config.yaml
n_layer: 16
d_model: 192
vocab_size: 2048
positions: "rope"
bias: "all"
tie_embeddings: false
init_std_qkv: 0.0447
init_std_down: 0.0
optimizer: "soap_variant"
beta1: 0.95
grad_clip: 1.0
warmup_steps: 200
decay_fraction: 1.0
final_lr_fraction: 0.0
doc_mask: false
Each number is 128 + 32 x the weight over its row's rms, rounded and kept within 0 to 255. Layers, rows and columns count from 0. Numbers have three digits each. The size before them is the row's rms in percent of the matrix's.

# layer 4 MLP down (transposed), 768x192, rms 0.0836, rows 347-412, columns 144-191
087:144116095118066113109193182148142099154117140128083109082124075143093126110126148178085156149133129130207081098140120144182092110207131115166176
091:120096133133096152162125121133050179091140156072099119135098154141139114140140134071098125120161109175085075138118057146116158105090178131093144
111:183155134126156100178064114110158149110153181140077144088116090111071132198122087106125130111069115124134095135144098149141096111134109108137144
099:170144113086136174135160113087158092201134078131131094180111131135115139165089152170160094054086130121136138164184126025144106104120097128129122
103:121094119145131187065177144140127133132145139096104099110143159139104151127105118100111063123063112103094126152108147094167125105105180166093088
113:095106123096154130087123090102137133105155082203105133139082103140216154139124119140139153098158166079135150150130176087148141140115108112143178
103:119144139109163147165136174150093103141176089092119142121159197103103138199124114082134151095193103078101114149139147164115136106143121153137163
099:168123223134194195160138151161068120159091160123115128072099147106092083136101181115083115163112113172060079118164151078115163055126099122117074
108:100127109154066129127093128158104096155153130093127132115102158112179146104156074174153162153124076045179152107098142209111123113102119191161171
094:114097119167152103156117136165150027089139203101090087159147129127101147120098127087143123173111182110088157144133111163177172109189111115098146
106:083151125110074107163106060111121099121116104139146088107123115194116155176111059126144176137091098141082110160109168163112132136136150197086145
104:175166123189135086113162122100118128135104169114160130111121068123122111115022155110159126165111111167176140107103095071099126155097054077147079
097:107104120087123136136151161114105179094128129100165143143175075113108132129074146152116119130121128122133151153152150151134123158152155117129061
093:162150170147112126087184140142130093159147168127110065183162139179190176097074113169105118080156119138154124055103164165162075154161133088153130
095:124142164113203134088171129131103120075162060117098116158187157110134160106136144126101127123164185112139127124131125070116099151163130151095139
101:153132099108141021142111120137080101142084172098137112113093131164155106110117136141105158130096121149100073157189205115196141141103126132140138
091:116114143180159102160052148142101130157139123068110161117188161087150160129123137141109160119095173165146180057125113089100071111136133095145135
106:097123130115171063131161103091104129116159119169096112138141177128107171086123148081152171167093187142123140179201130126156090110041156155104103
082:137112133099214120132103068126141154103121171126063136114161143145138106092138173130112151159091177121126142138136168095075109080151181124112100
107:149157155152168198153135119109099130089119133124094189171125081147038120121180117159119184179108132131151121099169099047151160105121127143113101
102:130132157128113184090157090131149113110110115155131076088144148175124116132144169159147171094093128142102109143072167101069114166109169159143119
078:105136119106143145160114113053152110205142201152083155091137114109148177167116119143154159105077133090152126140101107101109152142152101144151093
085:131117112137177145107100118175084134071149169140102076122128167221102123096130098104085123104145113110084148158212087161096075118111170184109107
093:186110095208128088104125117178093103150215069121164148123170105099126123064145064129177119135123085134145133158094118133177124128162082140126093
099:145096170137158127135100112103132169103106113130110114142096075082133090121179124147120108140099090187138148057133091124125133139071112081139164
101:228129118124104073180123085191114141158103119123172099143072183121051094105140109121092091159158154135098110105105146167094139078124173095103148
098:154134191123077110134088126071129133175082148173147158129146160135100099198158150176145147151133141086175161113100124169143106112030108146186102
097:122160121114067091105093137124102102114093131077102113119116169116149101057117112106173121122123110116125135132162135111188177130055121149098137
105:160130099200147074143122099035113192126215140133190142133139100167132126150141063152113161153073109136120156155115159070180144133117140140136104
118:110138093176111120159133080152102137122121188135059110169134109126184147163139163146091113173114149112163133117140096097068139143152090152147200
087:128146115110110157177090176101151121086112144144126104137153083081131110135104161063175150170132182099140100187146090172100092130173126162151103
101:107132102114150110165103127091184155085100092171157122172111123161093126131114141101106159165102123154127098149160094201099112139138112178158089
099:132160139135196166105120158170099095160060149067154162082129152101094217169142199109188070155111139135052124170150088112179138132133132112138097
094:137093122117102182160116159173124046132155164106134156176139111173164106122134107105189099091141116117120100116131170143183170161102120111150157
102:206112111146132100174128153143143164111135077098173171091127108072142150126102095127119133174155178090145112176074116142093127111129159101133168
084:083139131133123136110074102184127111155148081138079109162101147095160168138107067124101161155166156150124125129150159116124129147098144158127092
098:142149079167123134092132155144103145132124160118125088160089119111100129126104122090109106141166160099087075115137147167149127157207128140113158
109:171073110131104126116079114133098159106160123200198087156141060082161010121128127115131167149132083148150150093142082088087115154149126151197111
095:122114102107062152158181150142196143094124149128098057118188142178127106111116117138132171085110149104089179119113178100124153185129122070114183
103:177088202172170089146149160072141162098122148154157135125136129104115102116062100159122158153057068136087134141166171120126140105106093123078130
090:117099183113203114139130136123111125082097079133131152113094115117141086172139169149067191104141173067133131150104136143126146021161150147123175
105:131174152131160140136119118139178162090117115124111122161120084106145059138108137102092137119115113083138105110120107085148078157136123162103099
094:124108108138072124116149138149092179126124154047135153121138139126181171114162136153140121183153111163153103121122083108103130173125080122122177
111:167111096144128117120142111099190176107135070101142174074184095115107110148166129152164063124130088190097106091179170118200146114101141078131108
104:161095104149147149151166147113138102115090186129096126043097034160125119089115102187125085155115130135192091130201210144206084080180111145109085
118:120092195108136216099133126101129167172114102161174104165117115101169092123088140122168146130108129171156147173172099149166128134177143133151080
091:124143179054117148083100155128162132154081093125148148139195128150134151133138106119134138053166125150104130171164114113084126154086108104188147
103:097095127097131182090116143126156137119130115138083057210157100108135101141104140108115058055124082137091133148148188122113126112180139148145113
095:061104161142136140138094040150202130098150175106067124159103128200145148161110093133059101159148173104162130152172134136155093174119146146098176
084:102106164108148223131108107117092175144106059082093142137152173139096112171159076113118151188148137121104146088144145121143132146124087144090079
104:123122099106167178175174143181136093122119181166171148178126115145114129096164160157147166149130112130134150083142116094158078131111087114073073
098:076109136190186104123112136123089108173169122138080151153166091127144180121120162080159128114159099095143061135174120099148165166116114206143107
104:168183218163110110094150099123116126142130097153152100099097095108147118129159128080197135172147071141118107122162144105150143103149088152084151
088:106147083117099186112152170105200149117136119181139075172179089121126126126054079113148125090162089127119094129127067113076069106159134140160145
097:121137148106090113089128112118161119183143161066138066200096178163030123113126163134108154115099111156118105105128106165120133066150119151056141
102:141135092151105080189117125152108109116119172134129116109086146090151057098155131087132194135120132197162103080170139224079119176148125127139131
114:138078155142102120135118061103164135115107093141070178106121169167126150141110125109120099089189153079186193129102172155172146128116163123158149
115:172076153179163115144070167129049087180167156132107108156168061124141165125116185103137144136074157108101093123089200160127140123173143180129100
114:155085156082123120119090083110156127139209109108099155115135126095143195144179149092254171163128124143130161143094135116127164158120163121127156
114:033127173150111141137105119161159128107128097134108117129071107136082138132082115200124135185164111066141155070092122086091144181113091098128101
088:118125050110161118120133122104101150077140140142100106174163118111094164148181129122131112124133119117137147060175162124089152122176147118174130
101:141177154164136111142181134117149115106119120130100117104101107095147121166135161115148155095118126087140092105191129100158120131169145103152147
098:136088128134122179149168122123121156143173094114127177130127109172086098128126073089138198162133055105102138151094208153150117111108113170166133
094:154126095077061124215175164088175177161161054086156073146124086125165161127135110162148132112148065077118191131116131131118163098133192115121132
092:144102145115183041108142089130119149132116070119077133164127137127130134142129138111123091110158131138153124132079127146079134031152109105118126
105:171089131097216134123132170087140159090062123170104146086114121148157131145122096062123194197133056128148120162122139102169096092156110077105118
# layer 4 MLP up, 768x192, rms 0.121, rows 348-413, columns 144-191
104:095176136128156120112141075181159069112145102164171122151158113117138146124096148153149182137189112109186151127108109153087159142114070085104156
100:169054069092137102150125130204120072157135066127180144113111130103125130205091131101028115108182070128151126115068111119096176195106127159087129
094:158124151088088100124130129116139118093127166072170216169124102096100072121117208105123102124126099118116045152100122140156195119129150131072165
103:162127071086171104115124079094146137120178141166160185152092156164113161142123172121070133114146095162139121180143115090131076171173111118140151
099:161152119131165146153151091128090115196125131113117104065141094126145191148114158117129176097146112116106127142113093091154151170167104061110134
103:121094102147158166176137137155126158151127135085130114091125131074087140130183168130069120077192117128163102120176105125137154101156106115128118
099:132098171124161214146119134117091115144134142072110118109089145133120090133155133125064061125159157148157079157154175154194150119119081098094098
096:078168113162128200114103117128159057172140064092144149101123127110126171128140113116068136159153120119121103156084162168171107156112086126110164
106:155131130148176088144122102202196077081156078131142125116077153101133164136180138114112134164135110173071132144120108155147191148141138071156147
104:136095146138122136138079161122101087179146203138076137078115113185137155093066126107151068099128146138121202164101140148167149098143126108135126
108:090183149117165151085134116177123088153056150126144153128093100110141084133078208059134104137138081181153129209165101163057126137111122131103173
098:089097187139115117089147060158170136148139112119114166129185111159044076154164074154116129159109067164138183127098108094184109125108127220081177
105:142097186174091218084168096098164132138065146130106119150119108139091059137164117133137105085150159116106117147105083124072146126170124126207150
106:187137117089152148093166157203133161195116090099076143188130164197119097155178079064062061118161135089127108178116164099119123122105163137119080
106:101111161102113145197108120123134111085102080152160141123100138149110119144124152100141133131164181143176127153144114134156129120118110084096104
098:124105161096090174050137178174135075169137097162116146110146145134122116106132153103149103164191094121182086138122118128148136120127095136125083
097:107113147104121153099156119113185112128146097125100190150153165161142137172064126099163102110133138077142121071146110162110137253173129132113160
094:128127120119085163071085127117167182104136116165148115098149158136144132138134156086109116105125094164108188081077138128096098134149119114179140
100:092121135133115155183124170112140117119065139120144100184072093081116082143130151104081104143098125148110156079171081113186110104102101142134160
097:214146110095113123136132159199111123208177080160087132096094156122092172091082178097125143070143114084085145118116104138093129144193208127118121
096:116149141113154119163125145180134101054156108098108132113130141153087114169111147104083134167124074136157097055169100139148142137127109127138151
096:094111098118091131154087164123122113083103062112153111116125111143096120087118126122124094129172116127094135127191116117172123146095145191154193
097:115066117161088158149164100156113095092132114161115124120101094171126126175115154107113092107168135126153091162120182138135135094169145121104186
099:139069111168126131122105111151104159121156131096079173157102148139077091200129125160160152082156170128160127084166129093148154110169179116152138
100:121064138110134182098161142175064130120131049146092046113123112144097122108159140087164115159165171095154122104139204190167108116145168114132110
108:137157118094100124138116143124162125144165101098146088142111140085151128135116174120087106131130136154082085145113092188167081173129140156088107
101:153139119160083087115141115069190162193101132145121135172124155093141103162101171088174127097147124152163138143089107166151091124144181190068070
086:075057143135101142092103124178113096137095106083132143096146102130128087126075184105112106133224162107128166123160144176105140165155115131118160
110:132110131157155137126085132127125151133180119179140120115097141168165052132107141169067099175084155099153134087138202110058137133109169123172112
098:119016118163199125114156119117158114135185102105103157155131117147152140124133125091146131093121061136147157121115138103097110114135113134145138
101:118125132129156109146131132058141103187133101141137116140117171112140172120122131158045122147213158109111071161128197157148090158151130141157117
102:115120141134068156128097118163124150132096132087142181177155077102136118146094162117176144096068126156085131154142171057079124144158084097139099
105:134198124084145124077154114107172119063102082075196107109129173137127113112094133183134112127100132141130123120125143135154118143105137098085149
095:144073123162143116116111104112175118169126127101140138105151161111177161062142151066119086101107092195176150177104114156095177144074158149082047
095:142161162149109141145148160137167115079121136156107115099146147121129148101181180120056153120163080106184168065134228086161127150153176043153116
093:114148182076094131177158072110134085143187117167150185103126167129100171135101147172130147107160050157180174179127076095180192080065105126132084
099:139117138121134103139160135127206105153135124095154113023172172155100124134174112122133187129113153126098112112169149099168124107102158088189065
097:151105122133138100075101123110125104129139049104082105132084163096141117110155099171089151108109101150154114181090163126137183099186146135077173
088:121111125091182106148130142114179097130145114131115145115122104145158109159041162092146112119178121124180130150181113083152136152177165127126133
095:148157147042145121080101092140113136153148148119113158112094125151167178133137130149120100128102120126074174130135118104059149150157068107146112
099:091100147139156179150121102104157151146127133116161096120092165118155102102156135143183104109156097086125127135090143175078166132181067161120120
093:116123154172128153117099068125155099189154106137180112199123122133080134089072158120115095090096186163061144030172101062169107114160148167158140
095:114098153138140149146103153107151072132086130087101122177120156084091165124118123147120118107150052174123148174088137179125149097127169212124124
098:158158137131202098140149204126145139151106124091115131057146148151120148110140066120145082109101138136142103056109145144109179133062092145163104
106:145119121168087118107120089123122126125145135129132125170071128219139106073071196139105120129107114155117163126084191103127136139096137152089101
096:106151104122154169108151114147135178148124143172121105164159069128067124110134145162197103126117154144094101137137105204086173169116148141108121
101:114083103105149120126129117167100125116107165119140177162137085201076044128140178107163160141111118147104157099052145123126149175128085093115129
094:126201176108111103086123136110130140121052143129191135139070154167135067121118136124121116133164139130077105135103141155178157141143146112106147
103:107141173133118111123135124124079154157170133099132123167036134207146164098060205165104162106112117117125157124136146134133097148177101124110124
108:104121118173177155115171130117111048151135068094082109107100162134118162152111124146131151066147146171090140145149072180133092094190057138079170
099:135091182086129102179055122154161090159182100174072094203102175136156173123183128144166111180117080121127153161145136095127151109048108154153177
095:145185140121148074124092168142104194137092160108111178126101061126132076152103079058127089087083110145135151182139064131173106101092160119141110
091:119087127108167136134189157129139107151171153117165099150121159083181131078131098167121168164083119143153128088142155152171142134115105106131112
102:125149115137132106126115118128186161164080124164159131166163151107098162093141128183135158140105154108120131140110163128151136110112131128047097
107:142175107160161123110127108133133132135127142026128112083140128130138120166150090176128149115144069164083124117134119074111140125178105172087117
105:117169103151125135104089170113137104151122074118154102098105161182133092143106158134125181085145146187146115125121160160073137089090086110089142
098:168061118079140083161158118131164119103102122119111128131132167128126129118092091155082118107099127136145122092085158137167039141083139132154151
107:081165169129106151139172114114163161090113120118135169127165068116126146170102156135076091143168152132154104154095075121108117167070136188119132
108:094138151138139104166126112108147225112027157149134187120109094169139142144094164143154097179163105136103139119106113117111158172102072153091132
092:197160155133155128137120141107162103133088162119192115144161147097137109126175121135170112098061169149145167142101042177090137114127088156146160
096:132093127118138123113086100095118119144157053123093078161139110148115132168113087142153132142101083185135150099125182072175138098141205112137144
098:183114169096135128112144122174153164147199136091091134194112179134110085168077067088127073086190137105146140083108099118126123141179092087102179
104:102158125084119117159125162189104123155100181117061142181144090150117105174077140147155117180146159119183109161209174122147123083142146120110152
101:142152144159097160088122065152156124149133105110123151117177155150153149139123152145133088179129058080251145144143123102139135161087098176153154
106:079138123168150145125143144199140115142104140088116071130193089124139190092116137151157122123120199111126105101131155092122150161153169125079074
098:086202105115091219121086155157142071142142147119109125097186118137160077153146138145138136142077118255188084088103167120183064088098108140081204